From a checkpoint of a small transformer trained on Wikipedia: learned positions.
Each number is 50 + 10 x the weight over its row's rms, rounded and kept within 0 to 99. Layers, rows and columns count from 0. The size before them is the row's rms in percent of the matrix's.

# up: layer 7 MLP up, 1152x192, rms 0.0749, rows 1034-1069, columns 0-95
# down: layer 7 MLP down (transposed), 1152x192, rms 0.0534, rows 1034-1069, columns 0-95
up1034 091:52 64 55 46 60 42 51 51 37 43 67 54 66 39 52 49 48 53 43 70 48 55 48 48 57 38 48 57 49 47 45 62 60 52 43 51 47 63 57 48 42 53 61 53 51 43 41 53 45 50 48 72 40 62 42 35 51 34 60 32 49 53 44 35 70 49 50 34 58 62 48 59 49 54 32 56 46 50 73 45 59 59 61 52 43 39 40 34 62 56 41 45 47 58 45 46
down1034 074:61 43 43 51 43 62 51 46 66 52 59 33 67 43 45 44 47 50 40 53 39 44 42 46 47 44 49 45 33 58 64 46 60 55 58 32 56 34 37 76 52 40 48 31 61 56 44 44 54 46 50 34 66 52 53 55 69 59 56 62 52 33 51 48 45 61 66 61 57 41 58 36 52 39 55 51 54 49 52 59 42 39 44 32 41 39 71 57 46 47 42 50 42 45 54 70
up1035 019:37 40 45 46 39 29 52 76 40 49 48 45 63 47 37 53 55 65 45 55 46 60 27 43 47 50 60 50 49 53 46 57 58 58 45 36 31 52 41 57 54 45 59 51 34 50 37 60 51 48 52 48 49 35 47 57 51 50 45 50 63 59 68 41 55 58 48 39 39 53 68 56 63 55 63 42 52 48 75 56 38 43 44 58 53 35 47 41 39 32 55 66 45 37 42 50
down1035 010:65 47 59 41 75 46 44 49 63 44 61 42 45 56 66 53 64 46 43 42 48 49 58 55 51 48 56 51 31 41 56 47 24 54 52 41 59 55 28 52 50 59 37 65 40 33 63 52 49 50 57 50 50 39 50 62 48 49 63 61 27 48 42 48 52 46 47 41 63 61 42 57 51 46 26 41 64 37 49 59 57 65 64 48 49 41 39 63 38 52 44 55 60 58 44 31
up1036 035:40 52 50 53 37 60 60 41 55 49 51 54 53 55 51 70 53 32 56 32 46 38 37 42 46 48 40 57 54 56 53 39 33 57 56 31 60 48 53 62 58 60 55 51 52 50 28 60 53 62 38 42 52 45 53 71 56 68 62 45 45 41 47 46 58 64 51 56 51 30 56 61 45 63 44 53 44 55 49 47 46 63 46 47 38 38 46 57 30 57 55 57 44 34 44 59
down1036 030:48 44 62 43 57 37 43 65 56 47 63 45 62 55 68 40 59 34 53 61 30 37 48 61 52 47 54 48 41 50 54 64 60 52 43 61 55 48 33 48 47 52 55 40 33 61 61 50 46 54 59 63 47 41 64 34 53 53 52 45 61 60 62 58 43 29 57 61 53 55 37 41 33 48 55 48 54 47 71 58 55 32 52 63 55 57 48 43 59 39 33 48 50 39 43 35
up1037 028:52 59 54 49 56 49 48 53 39 73 65 49 36 51 46 40 47 39 49 55 59 43 54 41 29 48 48 49 40 59 57 43 63 50 36 58 41 35 55 61 39 46 60 61 40 49 56 40 54 55 43 48 50 44 31 50 39 63 62 40 44 44 43 54 59 59 54 56 45 31 53 47 42 33 42 47 41 65 36 58 54 54 40 52 66 50 58 61 54 35 55 53 50 26 41 44
down1037 017:51 53 45 65 51 36 59 43 48 27 54 43 55 52 67 64 47 62 32 63 56 55 50 62 65 56 53 50 49 41 47 43 47 72 40 52 36 52 71 53 71 59 38 08 61 51 40 60 53 48 60 47 46 42 50 34 58 55 53 46 56 56 55 43 53 72 55 50 55 45 50 42 42 53 60 58 37 37 47 53 43 69 48 43 41 58 48 38 56 46 46 50 46 62 56 53
up1038 083:23 45 48 46 42 25 49 46 40 49 56 54 51 65 46 41 44 41 63 37 52 54 47 39 52 52 46 42 46 50 31 53 51 56 52 48 45 65 48 65 48 51 53 50 61 31 50 41 59 53 52 49 52 47 49 46 28 45 54 38 45 56 63 64 58 43 35 46 49 55 56 60 27 47 62 53 50 46 39 59 39 64 63 58 41 61 42 50 44 60 51 41 50 65 54 53
down1038 073:55 47 70 45 49 64 44 53 49 61 52 42 71 59 57 56 72 59 61 54 46 58 66 60 54 62 44 55 51 48 54 65 65 29 58 53 53 42 62 30 72 42 48 15 66 46 67 54 24 48 46 46 58 47 53 52 41 61 48 54 57 39 50 58 46 46 42 40 44 48 52 58 61 33 51 47 29 51 57 52 45 55 32 42 44 46 42 54 49 57 47 54 38 67 50 60
up1039 089:71 47 32 47 65 52 63 37 40 50 39 43 66 74 48 51 37 49 46 47 59 58 45 46 42 58 48 44 48 49 29 41 44 24 64 75 53 61 27 57 44 52 55 54 48 48 58 30 51 46 48 35 52 46 46 57 51 73 37 54 50 49 55 50 50 59 51 42 59 50 62 41 47 59 57 44 54 53 47 55 43 33 60 40 47 43 45 59 64 51 47 62 61 64 35 52
down1039 066:67 59 72 51 45 42 53 50 55 39 48 46 64 33 56 67 66 59 61 45 38 44 63 51 54 48 54 63 63 41 39 57 45 60 39 42 41 53 61 65 53 51 36 34 52 70 54 37 57 57 69 46 57 41 51 38 55 51 48 37 57 35 45 47 58 38 42 62 45 43 58 36 59 46 49 50 52 52 48 36 68 57 54 38 32 52 33 61 51 44 36 45 41 45 51 53
up1040 091:49 62 53 43 61 43 44 45 66 54 53 57 44 61 61 52 45 48 54 39 51 45 47 48 58 66 45 51 26 39 42 50 81 52 61 55 60 64 59 58 31 51 46 52 51 28 47 37 55 52 47 44 52 49 43 50 43 46 51 64 50 56 55 67 62 52 52 46 41 60 43 50 39 45 41 50 40 52 59 55 55 39 46 47 44 51 42 60 59 51 52 56 59 38 47 58
down1040 087:42 60 53 57 49 43 47 42 56 72 62 27 38 54 52 32 50 44 38 62 43 47 60 48 52 39 53 49 63 60 65 42 39 58 56 42 59 33 43 40 54 65 52 11 62 55 41 49 42 49 45 46 41 47 49 66 52 40 52 46 53 39 55 51 38 59 44 45 67 59 45 57 41 51 38 59 49 63 47 53 54 57 48 39 48 61 50 45 51 30 70 31 52 34 51 47
up1041 132:48 46 53 57 47 26 55 55 78 47 58 51 56 61 44 47 59 49 41 38 69 40 41 47 63 41 48 57 60 50 58 53 43 41 51 54 47 54 58 30 48 33 42 38 47 42 46 29 43 55 50 36 52 51 52 48 55 47 40 50 37 49 64 52 39 35 49 46 54 62 68 64 54 57 46 72 57 58 39 60 44 53 53 57 42 30 57 45 50 49 28 28 42 60 34 36
down1041 119:64 38 52 62 58 63 60 45 41 61 60 51 44 59 53 40 51 60 39 55 46 35 53 50 58 42 47 49 49 53 69 55 56 58 64 52 50 56 62 58 35 40 49 36 56 45 37 59 52 39 44 49 41 56 44 61 58 52 58 40 65 55 45 41 45 53 49 44 46 52 56 42 36 60 61 60 36 47 66 39 61 37 44 53 50 58 53 61 43 43 39 43 40 40 53 32
up1042 131:57 49 55 44 42 49 57 43 54 55 35 43 56 64 58 57 50 45 50 65 58 52 31 51 62 52 43 58 28 42 49 57 59 42 57 44 45 47 44 40 52 39 48 48 43 41 45 40 49 72 63 53 43 44 40 61 40 56 35 62 44 54 61 60 43 62 61 54 60 54 54 43 43 46 42 39 42 61 32 63 57 77 56 35 37 34 50 38 57 48 41 51 50 53 41 47
down1042 132:57 45 26 55 58 53 57 40 36 60 43 55 61 55 48 56 45 62 54 30 35 47 47 49 28 52 55 57 67 43 49 57 43 50 45 57 45 61 51 64 48 52 52 63 42 48 51 35 56 46 56 43 50 58 53 60 54 71 64 58 57 62 47 39 48 43 53 53 57 46 46 34 48 48 41 80 41 28 61 43 52 26 38 62 54 47 48 46 51 37 63 68 43 45 47 50
up1043 070:50 47 46 41 48 53 52 45 60 51 48 54 47 53 72 65 47 44 51 52 46 57 44 47 47 65 47 56 28 39 45 40 42 61 69 56 56 38 46 45 42 42 46 56 52 31 56 49 52 48 59 58 41 43 40 47 55 38 32 72 50 49 60 35 61 55 54 57 53 49 52 53 63 48 44 74 74 58 26 67 39 43 81 52 51 45 42 33 39 56 60 49 52 51 41 38
down1043 061:53 57 57 47 45 43 39 58 43 44 56 48 41 37 43 41 51 46 42 43 47 48 52 63 55 61 56 45 60 51 60 45 36 38 50 44 47 52 46 42 47 53 49 42 67 64 48 35 40 60 58 48 53 48 49 60 48 58 42 48 57 39 32 76 46 35 46 35 53 46 53 55 54 50 50 29 50 57 62 41 65 40 21 58 37 61 38 41 50 49 62 51 42 38 54 67
up1044 150:58 63 35 26 43 50 47 43 60 51 29 44 67 61 55 45 49 68 52 60 48 58 46 51 48 51 39 53 61 52 49 46 68 66 56 56 61 56 52 53 39 49 63 50 47 38 67 29 61 46 31 36 46 53 37 39 49 44 57 66 45 53 56 36 66 47 50 41 37 48 54 43 45 57 50 36 48 52 34 48 45 53 56 39 44 49 60 42 43 60 53 54 39 44 57 37
down1044 161:32 62 47 47 45 57 51 48 45 46 57 35 38 46 53 30 35 37 54 45 39 54 66 43 47 51 38 68 45 42 62 54 53 47 50 51 39 52 62 67 59 45 33 66 49 46 63 52 63 63 64 59 44 48 60 45 61 75 59 56 55 53 26 54 51 53 70 55 44 70 50 47 49 40 61 59 59 55 62 65 53 63 46 44 44 21 46 51 46 66 55 40 51 53 49 38
up1045 102:48 37 53 42 64 50 61 41 59 53 30 54 46 56 54 27 46 56 43 42 45 41 50 46 70 46 54 60 46 55 45 54 47 53 51 54 34 45 53 53 63 39 52 44 31 39 52 52 61 53 30 67 53 69 55 44 45 42 68 45 55 53 52 49 43 43 42 42 40 62 51 44 37 43 74 51 46 71 40 65 58 62 49 39 54 37 53 53 37 55 55 48 51 54 53 62
down1045 093:39 34 53 46 69 39 35 42 44 48 41 55 58 32 75 48 57 46 48 58 40 57 47 35 56 46 37 54 62 44 46 70 64 55 39 37 44 33 41 43 60 50 61 14 60 65 54 49 52 56 40 51 37 57 79 52 56 38 53 55 44 52 34 44 42 41 51 60 50 55 49 59 50 65 47 44 47 67 45 48 59 58 49 50 65 39 60 55 47 52 59 53 51 51 73 50
up1046 100:46 42 33 40 42 50 46 51 48 47 53 55 57 69 49 34 47 60 41 59 61 53 53 52 47 62 31 40 52 59 63 53 42 52 30 58 55 48 63 33 47 56 54 48 51 47 47 36 54 56 53 32 50 66 47 47 56 57 50 69 68 33 61 43 49 40 73 45 56 56 60 42 47 49 56 44 64 52 50 47 35 66 41 43 46 50 42 38 65 54 61 47 58 61 35 50
down1046 107:67 62 59 64 49 49 44 41 44 48 52 61 69 59 53 49 43 47 55 37 55 50 40 54 44 53 61 54 57 36 49 40 64 48 66 54 24 54 20 66 57 47 41 59 34 49 57 53 42 35 44 46 49 50 46 46 34 44 44 38 39 59 54 44 51 64 27 43 59 34 43 53 74 38 51 49 26 54 41 69 48 46 58 47 56 52 52 61 59 54 42 49 52 54 55 60
up1047 055:40 48 58 40 53 57 55 49 50 49 50 56 68 50 66 31 50 64 41 63 57 40 42 45 44 52 52 63 31 51 43 40 57 46 57 60 56 62 66 43 22 48 72 53 38 33 60 46 49 49 49 64 49 52 61 42 37 65 26 55 49 49 66 75 54 49 63 52 40 55 53 54 26 46 17 47 45 47 21 39 38 60 76 64 42 46 55 35 44 38 41 45 53 66 46 52
down1047 049:50 50 48 61 46 54 41 49 32 58 50 47 25 31 46 60 74 42 56 38 53 46 41 51 65 44 44 50 65 51 47 60 56 45 43 42 45 28 33 60 61 65 45 33 63 51 26 37 64 53 62 44 45 52 30 66 70 33 54 57 51 54 33 34 40 57 35 30 48 40 56 47 59 53 59 45 30 64 61 44 54 57 41 28 46 39 68 58 43 61 60 63 60 38 60 44
up1048 103:37 53 41 50 26 33 60 34 53 57 59 41 51 66 52 59 65 46 64 45 55 39 55 51 63 61 49 64 41 49 61 56 80 50 63 58 46 54 43 30 44 35 41 54 46 19 45 57 58 65 55 49 45 52 45 52 52 29 52 41 37 36 54 43 64 61 53 51 39 47 52 77 45 53 33 51 45 48 45 47 50 44 44 60 57 36 43 52 46 53 56 52 54 52 58 58
down1048 086:41 52 62 62 45 55 55 56 47 43 45 27 56 34 59 50 60 46 54 55 41 62 57 37 40 46 61 53 56 39 38 55 59 64 47 44 58 37 40 51 57 41 39 41 65 39 63 59 46 69 54 43 27 60 29 49 49 35 55 49 56 47 55 47 60 52 49 75 53 74 44 62 60 57 33 53 53 53 70 41 74 61 37 44 45 65 51 33 45 45 51 46 35 46 46 58
up1049 019:47 64 33 54 49 40 59 58 46 67 44 51 41 47 69 30 50 46 54 55 51 45 70 52 37 51 58 45 50 50 43 55 53 47 56 69 58 61 54 52 32 47 58 57 44 60 40 46 38 42 69 57 40 48 66 42 31 53 45 50 53 58 46 41 28 42 40 45 57 54 30 58 44 59 50 46 36 40 57 72 55 46 62 64 34 55 56 63 67 43 55 33 59 38 46 47
down1049 010:52 65 55 65 45 58 48 71 44 58 41 36 43 42 41 50 49 64 58 63 57 66 61 46 45 39 44 40 62 31 68 50 37 41 42 55 62 37 38 39 57 66 41 56 51 67 56 53 53 53 45 58 54 61 44 47 46 57 45 49 34 44 29 51 29 54 54 45 54 36 73 55 67 46 37 57 40 49 59 68 58 58 40 37 43 39 74 61 40 62 54 54 64 52 58 51
up1050 015:33 59 44 58 46 64 44 54 60 47 41 55 50 77 54 34 52 51 52 63 72 68 51 55 44 59 51 48 45 54 51 60 41 51 68 47 52 44 40 52 50 55 68 56 45 57 60 49 48 50 54 52 36 41 61 40 54 72 50 52 57 48 38 54 25 46 40 25 39 79 44 58 41 58 62 60 41 43 64 57 53 36 52 56 49 58 54 58 32 49 50 63 52 42 35 57
down1050 008:50 48 49 64 63 61 59 59 42 33 55 35 61 41 77 32 67 55 59 49 62 49 68 52 62 43 65 67 47 41 45 63 39 55 45 58 56 71 39 53 66 45 48 41 34 53 53 52 43 65 67 61 57 64 62 49 48 55 63 41 38 42 38 45 49 44 52 63 38 48 52 59 61 46 42 66 54 30 74 68 57 61 45 53 51 59 67 41 53 57 44 50 53 51 44 47
up1051 146:52 60 43 49 43 73 48 49 51 58 43 38 78 53 52 60 42 50 56 57 58 36 54 49 49 42 49 65 41 41 48 53 71 43 40 65 55 59 39 43 60 38 45 44 53 38 60 60 43 51 56 72 47 50 64 41 58 45 33 42 35 50 68 54 70 49 71 55 45 56 38 47 43 71 49 48 58 41 34 60 51 52 60 33 57 50 46 43 48 52 57 50 32 59 42 65
down1051 158:48 61 60 43 62 50 66 40 32 40 47 50 57 29 45 60 65 42 53 40 62 56 48 56 41 54 51 34 56 57 70 38 41 34 64 51 67 49 57 36 39 53 43 70 41 45 51 50 28 53 27 48 55 39 49 51 35 51 69 48 49 46 43 55 43 53 51 29 43 42 58 47 46 42 56 52 40 48 60 51 44 28 58 70 55 37 42 53 43 49 39 54 61 57 50 57
up1052 115:61 47 65 48 57 34 65 44 60 58 58 48 31 58 58 53 31 59 57 41 52 42 49 42 52 40 54 50 51 45 51 48 48 61 41 35 47 49 52 47 39 40 45 51 46 59 61 44 52 48 52 68 48 54 61 55 40 60 34 37 47 67 50 54 63 59 59 47 63 73 48 52 42 50 41 72 43 63 45 56 40 67 57 62 47 61 30 43 32 62 40 54 51 46 61 47
down1052 123:54 53 45 59 56 51 58 47 36 47 48 48 39 61 54 35 44 57 49 58 40 52 47 52 41 57 48 39 55 38 51 45 46 46 36 63 41 46 62 70 52 56 55 38 47 67 44 54 57 27 54 33 48 57 53 55 42 43 47 42 75 47 64 48 36 49 35 54 50 47 51 41 43 71 53 40 49 30 38 61 55 46 54 53 76 46 42 62 68 45 37 56 38 58 62 52
up1053 136:60 26 41 32 51 52 43 42 55 44 31 42 58 47 64 51 40 36 39 45 59 43 48 50 37 50 41 49 42 44 60 64 65 53 56 53 50 46 39 46 54 64 46 51 68 53 63 44 51 47 65 50 44 46 54 39 68 53 50 60 53 46 53 51 55 35 79 33 66 35 58 37 41 53 53 53 51 51 50 55 50 54 39 51 61 55 26 53 47 52 58 41 67 58 45 49
down1053 144:47 68 35 54 57 52 45 51 46 54 51 48 37 49 41 58 48 58 71 55 59 42 46 56 54 51 71 32 56 48 45 54 52 38 47 55 57 54 57 67 49 47 55 55 42 60 41 58 66 50 43 54 56 55 37 41 28 47 45 46 47 56 49 43 37 65 26 50 54 56 59 49 46 35 35 33 47 54 56 44 49 34 36 44 29 48 75 28 53 53 52 63 37 45 59 62
up1054 015:42 38 61 39 51 42 61 79 49 51 51 40 54 54 54 54 51 47 36 40 25 45 49 46 53 48 51 53 46 56 69 42 53 65 55 37 48 60 48 39 37 38 59 51 47 68 52 59 44 41 62 52 46 55 49 58 57 47 38 41 43 78 60 61 67 64 46 37 52 38 61 52 51 45 56 31 65 40 64 62 38 50 36 59 54 32 43 31 48 51 40 51 57 56 44 35
down1054 007:59 49 38 49 55 50 67 37 55 27 67 55 44 33 66 67 51 60 61 54 56 46 62 64 39 53 38 44 46 45 54 58 52 50 50 46 45 48 44 72 47 50 44 71 45 47 57 63 41 51 43 39 45 45 51 56 44 40 57 53 41 56 43 54 47 44 41 61 53 41 49 62 42 54 35 33 64 56 29 53 42 49 47 50 34 32 24 46 36 55 51 49 52 51 41 45
up1055 032:50 61 56 53 55 51 61 41 52 51 33 43 54 63 50 46 47 49 44 51 54 36 52 32 56 56 48 50 37 60 49 38 45 50 39 45 59 46 56 45 30 36 52 61 38 35 58 29 53 55 45 67 73 47 40 52 34 60 55 41 53 37 44 51 48 52 49 40 61 53 57 67 34 41 38 62 70 72 31 47 33 45 46 38 47 48 36 40 64 49 51 53 42 62 59 54
down1055 019:53 42 51 69 39 63 51 54 36 47 51 47 44 35 62 65 56 55 59 52 54 62 44 68 48 51 44 53 39 55 59 38 61 65 39 47 56 57 61 51 49 45 37 14 62 57 36 63 41 57 62 44 44 62 37 48 61 44 61 49 42 65 49 45 46 47 58 50 39 45 48 41 51 51 48 53 49 42 65 44 53 54 13 46 52 40 38 67 61 62 47 28 43 56 50 48
up1056 096:49 46 44 41 56 54 58 56 46 50 47 52 50 64 48 51 40 46 65 45 44 43 58 48 55 47 51 32 49 44 23 54 53 57 50 59 60 41 64 43 52 58 55 49 61 37 46 54 52 40 33 53 46 61 37 50 49 37 30 53 42 38 57 29 52 46 58 52 46 49 41 52 34 43 32 46 57 45 69 37 50 56 34 47 33 61 53 64 35 66 55 49 74 32 46 49
down1056 072:71 53 36 57 48 38 44 49 46 44 57 50 50 49 42 26 62 48 34 51 51 57 40 51 53 47 42 52 54 42 65 37 73 47 48 38 37 47 35 66 53 63 58 56 45 67 37 53 46 39 42 45 59 54 56 67 40 55 55 43 55 63 48 50 50 47 50 41 50 37 51 40 41 68 55 51 46 47 51 71 49 49 60 36 38 29 52 32 75 49 60 67 33 52 48 56
up1057 056:44 60 60 50 45 26 55 54 54 53 55 45 61 56 54 40 29 39 58 34 50 51 51 48 39 48 59 41 62 61 46 55 61 43 58 64 55 53 34 55 41 43 38 55 38 70 39 47 31 39 40 51 51 55 52 64 27 40 40 26 47 57 49 40 49 53 36 38 72 31 29 65 49 36 52 49 59 54 61 57 51 44 48 51 40 48 49 51 62 53 45 59 60 42 57 50
down1057 056:60 59 53 54 46 61 55 38 51 50 38 30 59 51 52 54 54 63 48 59 39 44 63 48 54 52 48 43 50 37 58 54 46 48 53 54 56 73 66 52 53 42 53 41 34 35 81 69 55 74 59 54 60 53 48 42 42 53 64 48 57 37 27 44 47 40 55 71 44 59 65 31 58 49 52 52 47 29 52 49 56 57 54 29 54 46 46 52 63 41 43 24 34 46 45 54
up1058 110:59 34 47 42 69 61 47 38 39 66 57 46 35 53 44 41 49 63 47 46 53 56 52 49 46 62 48 59 43 35 41 73 53 35 46 59 44 50 47 45 38 63 40 36 42 58 51 48 57 58 49 57 49 55 52 28 28 66 51 39 24 53 59 59 54 38 54 30 48 54 66 79 46 62 58 40 50 74 52 62 50 46 56 60 50 43 47 29 67 70 47 65 63 58 47 58
down1058 123:34 55 32 35 57 38 42 46 49 43 36 60 51 56 51 46 56 44 48 53 51 59 35 59 60 52 43 59 37 51 46 45 59 48 50 53 58 54 67 56 56 28 64 51 38 44 53 51 51 48 48 65 70 62 45 33 54 41 52 44 43 56 51 32 43 38 43 74 57 48 59 47 47 51 55 46 56 54 50 42 56 42 44 44 55 59 53 74 53 38 60 65 50 33 49 68
up1059 069:49 29 59 54 50 55 58 50 48 47 53 47 63 58 56 42 36 45 42 31 55 51 28 29 48 45 54 44 49 59 60 40 56 57 73 63 69 56 32 54 39 56 49 50 54 53 48 52 45 28 53 55 52 38 60 47 37 43 45 56 28 60 43 54 47 48 67 51 52 53 47 43 52 41 61 46 63 39 43 52 36 65 57 58 50 48 57 35 60 30 58 50 55 46 64 47
down1059 063:50 57 56 53 47 59 43 33 51 74 50 49 40 39 32 61 72 47 65 50 47 47 66 71 65 46 44 58 56 46 50 63 37 38 52 60 32 55 67 56 44 43 38 48 51 50 57 57 56 56 48 52 59 63 41 51 53 48 62 53 75 45 38 44 48 50 42 29 39 55 52 44 53 53 63 52 37 55 50 26 61 56 49 20 39 61 43 48 33 54 49 30 40 48 45 49
up1060 105:50 54 61 48 50 51 54 31 35 59 57 50 51 58 42 47 51 52 55 56 53 42 41 46 54 50 61 42 62 52 37 50 43 57 62 48 67 70 53 57 47 43 68 41 49 48 49 59 44 45 14 58 50 47 40 59 47 51 51 54 43 30 32 41 52 40 47 34 54 52 67 61 38 44 74 51 53 41 57 53 39 44 48 56 65 47 34 45 57 53 59 46 46 61 58 43
down1060 123:34 58 52 34 35 52 43 50 56 58 48 35 40 62 48 37 38 54 45 42 31 61 44 55 42 55 52 51 53 53 57 44 70 26 62 52 69 57 33 56 53 30 55 46 38 35 45 41 54 26 62 37 47 39 54 54 64 50 49 43 51 69 55 46 33 48 43 55 71 42 59 38 53 65 44 64 64 48 47 55 53 31 54 37 42 39 46 51 51 34 51 53 54 48 50 58
up1061 084:45 47 42 48 54 68 71 54 53 47 40 42 47 62 57 36 61 43 62 52 51 39 47 48 43 54 52 51 45 60 43 45 61 41 41 52 64 46 29 39 51 42 47 55 47 54 51 52 53 51 56 71 46 56 50 52 58 53 55 34 61 68 56 38 32 62 57 33 51 49 43 39 43 37 79 63 46 51 35 54 49 27 55 50 56 62 53 45 36 49 51 51 59 44 44 52
down1061 075:62 50 44 57 54 65 53 52 36 61 56 42 45 21 50 53 46 56 56 46 40 52 43 48 46 53 54 45 69 58 54 52 47 42 55 41 48 47 52 51 48 56 42 38 42 58 45 51 33 61 44 38 53 53 57 54 39 30 62 60 44 59 63 49 64 57 51 77 56 36 46 33 57 33 39 47 59 39 48 55 48 55 49 49 57 42 60 32 65 60 39 57 50 34 44 23
up1062 123:41 41 50 37 49 32 65 56 45 51 36 50 76 47 49 57 57 47 39 39 66 49 42 44 47 54 47 76 37 50 35 51 45 41 42 74 61 62 44 45 43 62 69 42 58 59 45 49 43 52 41 42 40 44 54 62 41 37 27 51 50 41 48 48 56 32 57 52 53 52 42 54 30 55 46 47 63 46 39 39 42 61 43 54 58 57 40 50 41 56 49 62 44 63 36 50
down1062 127:55 43 50 59 63 65 53 45 49 39 50 54 50 51 51 58 50 57 43 39 65 64 47 54 43 40 50 60 47 49 47 44 53 47 48 39 47 40 57 48 52 62 45 54 54 52 39 41 61 49 61 39 47 59 52 41 55 42 55 35 70 46 57 50 57 54 52 39 49 36 39 43 55 54 62 49 47 51 61 44 56 32 57 38 33 37 43 48 56 41 47 60 72 61 34 42
up1063 139:49 47 47 39 45 41 56 48 48 57 48 40 57 58 55 55 43 50 59 42 51 53 41 46 60 43 36 53 56 49 39 55 54 50 38 64 43 51 45 55 66 53 60 52 61 57 70 39 53 34 44 58 42 57 44 35 49 40 44 58 51 37 33 38 68 33 52 51 88 46 43 63 50 49 49 51 44 46 55 55 40 53 48 51 50 51 41 31 56 57 75 64 35 44 57 54
down1063 148:57 64 18 58 54 43 59 27 48 64 36 39 60 34 64 61 57 52 36 39 41 52 66 46 43 30 43 59 60 41 45 68 53 47 54 47 51 64 64 54 71 50 39 50 54 68 62 53 40 36 37 43 45 48 51 45 38 63 37 64 56 48 42 32 56 52 52 46 41 42 52 59 48 51 51 57 56 40 52 53 40 45 63 45 46 76 30 42 66 59 59 60 34 55 55 76
up1064 033:36 32 55 50 43 55 48 52 56 52 41 56 64 64 45 56 53 50 46 29 77 52 40 40 33 39 36 55 46 60 53 39 52 46 71 53 44 52 45 69 63 49 52 57 36 50 53 63 43 45 55 55 46 40 51 51 70 55 54 60 48 59 54 62 61 53 50 54 53 38 62 50 43 57 73 45 25 33 46 58 19 57 50 62 61 38 55 70 49 54 53 36 62 50 49 51
down1064 024:48 63 56 59 52 49 51 29 57 53 59 44 33 49 61 59 76 47 51 52 60 39 59 72 56 52 37 40 36 43 48 58 49 45 52 54 39 40 40 43 53 59 70 49 57 39 54 36 58 49 43 54 26 59 69 47 51 39 58 35 65 51 50 42 45 39 54 37 41 57 34 60 47 38 47 56 59 60 54 35 68 43 71 34 48 54 55 22 48 38 40 67 63 34 37 43
up1065 151:49 44 46 47 41 39 48 44 55 55 45 33 59 48 39 63 61 46 45 51 45 52 62 48 45 47 43 44 57 62 44 68 58 59 34 49 53 54 42 74 50 46 56 45 68 44 53 47 46 55 22 55 42 49 54 39 60 45 48 59 41 38 49 51 78 38 44 41 60 29 39 37 50 53 47 65 56 59 52 54 49 28 59 58 62 58 45 59 59 57 59 49 28 47 52 80
down1065 155:63 56 37 58 59 33 61 39 52 58 60 27 41 22 64 53 48 56 49 36 49 58 58 46 57 46 45 60 46 40 51 49 29 47 48 37 30 59 73 49 62 41 53 60 53 57 53 42 40 47 46 51 51 56 51 66 66 40 43 44 46 39 35 36 52 60 51 38 43 55 53 73 41 49 51 55 49 47 55 71 51 44 58 52 42 56 47 34 42 56 57 64 49 36 72 63
up1066 104:33 43 68 58 34 59 50 56 49 57 55 47 59 63 48 49 54 29 42 59 49 65 53 47 55 61 49 53 46 49 67 52 52 53 47 36 49 46 68 40 46 52 49 46 55 48 49 53 53 44 35 54 59 39 38 55 59 53 47 63 50 39 67 38 43 33 58 49 51 57 48 50 47 41 51 46 52 55 50 30 41 43 46 50 42 37 52 45 51 58 36 60 55 50 44 44
down1066 092:61 51 36 41 47 50 47 46 41 48 48 72 57 55 61 33 52 51 62 28 61 31 29 51 46 28 48 61 40 57 47 57 38 35 49 57 52 48 57 55 47 57 51 67 55 53 50 50 52 46 51 64 40 49 45 51 54 48 55 61 50 33 33 51 58 36 45 61 59 32 63 47 57 55 53 41 32 53 57 56 36 30 68 52 43 51 53 33 47 51 65 50 45 41 62 48
up1067 032:43 53 48 62 30 50 50 43 58 57 41 52 61 56 46 45 54 42 54 38 51 36 59 39 37 52 57 41 38 67 46 53 54 35 48 48 48 48 26 50 58 36 55 55 49 59 41 51 50 49 50 77 72 21 50 70 48 54 80 56 48 39 48 43 49 70 52 39 62 43 41 54 52 58 54 51 52 53 44 61 38 60 69 47 22 35 50 71 42 43 47 44 69 52 43 32
down1067 023:48 50 67 55 48 60 52 52 50 52 60 56 36 42 63 75 58 40 31 53 34 34 48 64 43 61 43 56 61 32 65 62 42 62 29 52 56 55 58 39 50 49 50 46 29 66 69 39 45 71 49 59 38 60 48 48 52 46 39 44 51 54 68 55 38 35 57 60 29 51 56 47 40 53 43 44 56 53 68 36 56 47 41 45 51 54 47 31 62 43 52 56 41 43 47 41
up1068 023:64 46 55 48 56 38 34 23 61 56 52 48 43 51 52 52 35 38 60 51 42 55 59 53 53 51 61 52 57 43 47 66 47 35 43 48 52 53 43 39 42 47 42 54 51 54 57 47 62 60 47 55 55 55 44 61 38 48 56 52 52 34 41 55 39 67 48 46 47 45 38 28 39 31 51 46 55 68 44 51 36 45 80 53 39 53 40 58 44 42 30 39 61 79 57 38
down1068 011:51 39 48 46 45 63 72 49 48 32 42 49 73 48 49 50 51 44 51 47 19 44 33 39 53 62 48 51 53 36 63 52 59 66 48 58 47 70 73 50 46 43 44 44 35 43 50 49 62 78 59 54 59 57 62 42 41 48 52 60 59 45 60 34 61 37 47 64 49 42 39 45 50 34 59 51 50 41 41 40 40 56 29 65 47 31 45 46 46 51 49 40 47 69 58 56
up1069 032:50 50 48 41 32 52 55 55 58 55 38 52 65 47 51 62 44 51 44 45 62 38 43 46 33 44 50 43 29 41 66 24 45 35 48 55 62 56 49 56 35 47 59 62 42 37 51 55 56 48 53 57 36 39 55 37 44 45 38 57 49 34 46 63 52 51 49 60 59 60 70 60 48 38 45 58 80 71 41 57 30 38 55 43 46 48 41 43 55 44 44 53 48 45 50 53
down1069 021:46 48 49 54 55 56 42 59 53 55 60 63 36 55 46 56 61 55 51 50 58 67 48 60 57 47 46 57 41 65 43 43 51 57 56 40 48 45 44 35 48 40 42 21 62 58 53 29 37 65 50 49 37 52 32 60 65 39 60 45 41 61 51 52 44 43 49 37 37 48 45 49 68 59 45 49 46 46 50 37 62 53 30 48 38 37 58 65 53 56 49 39 41 43 49 46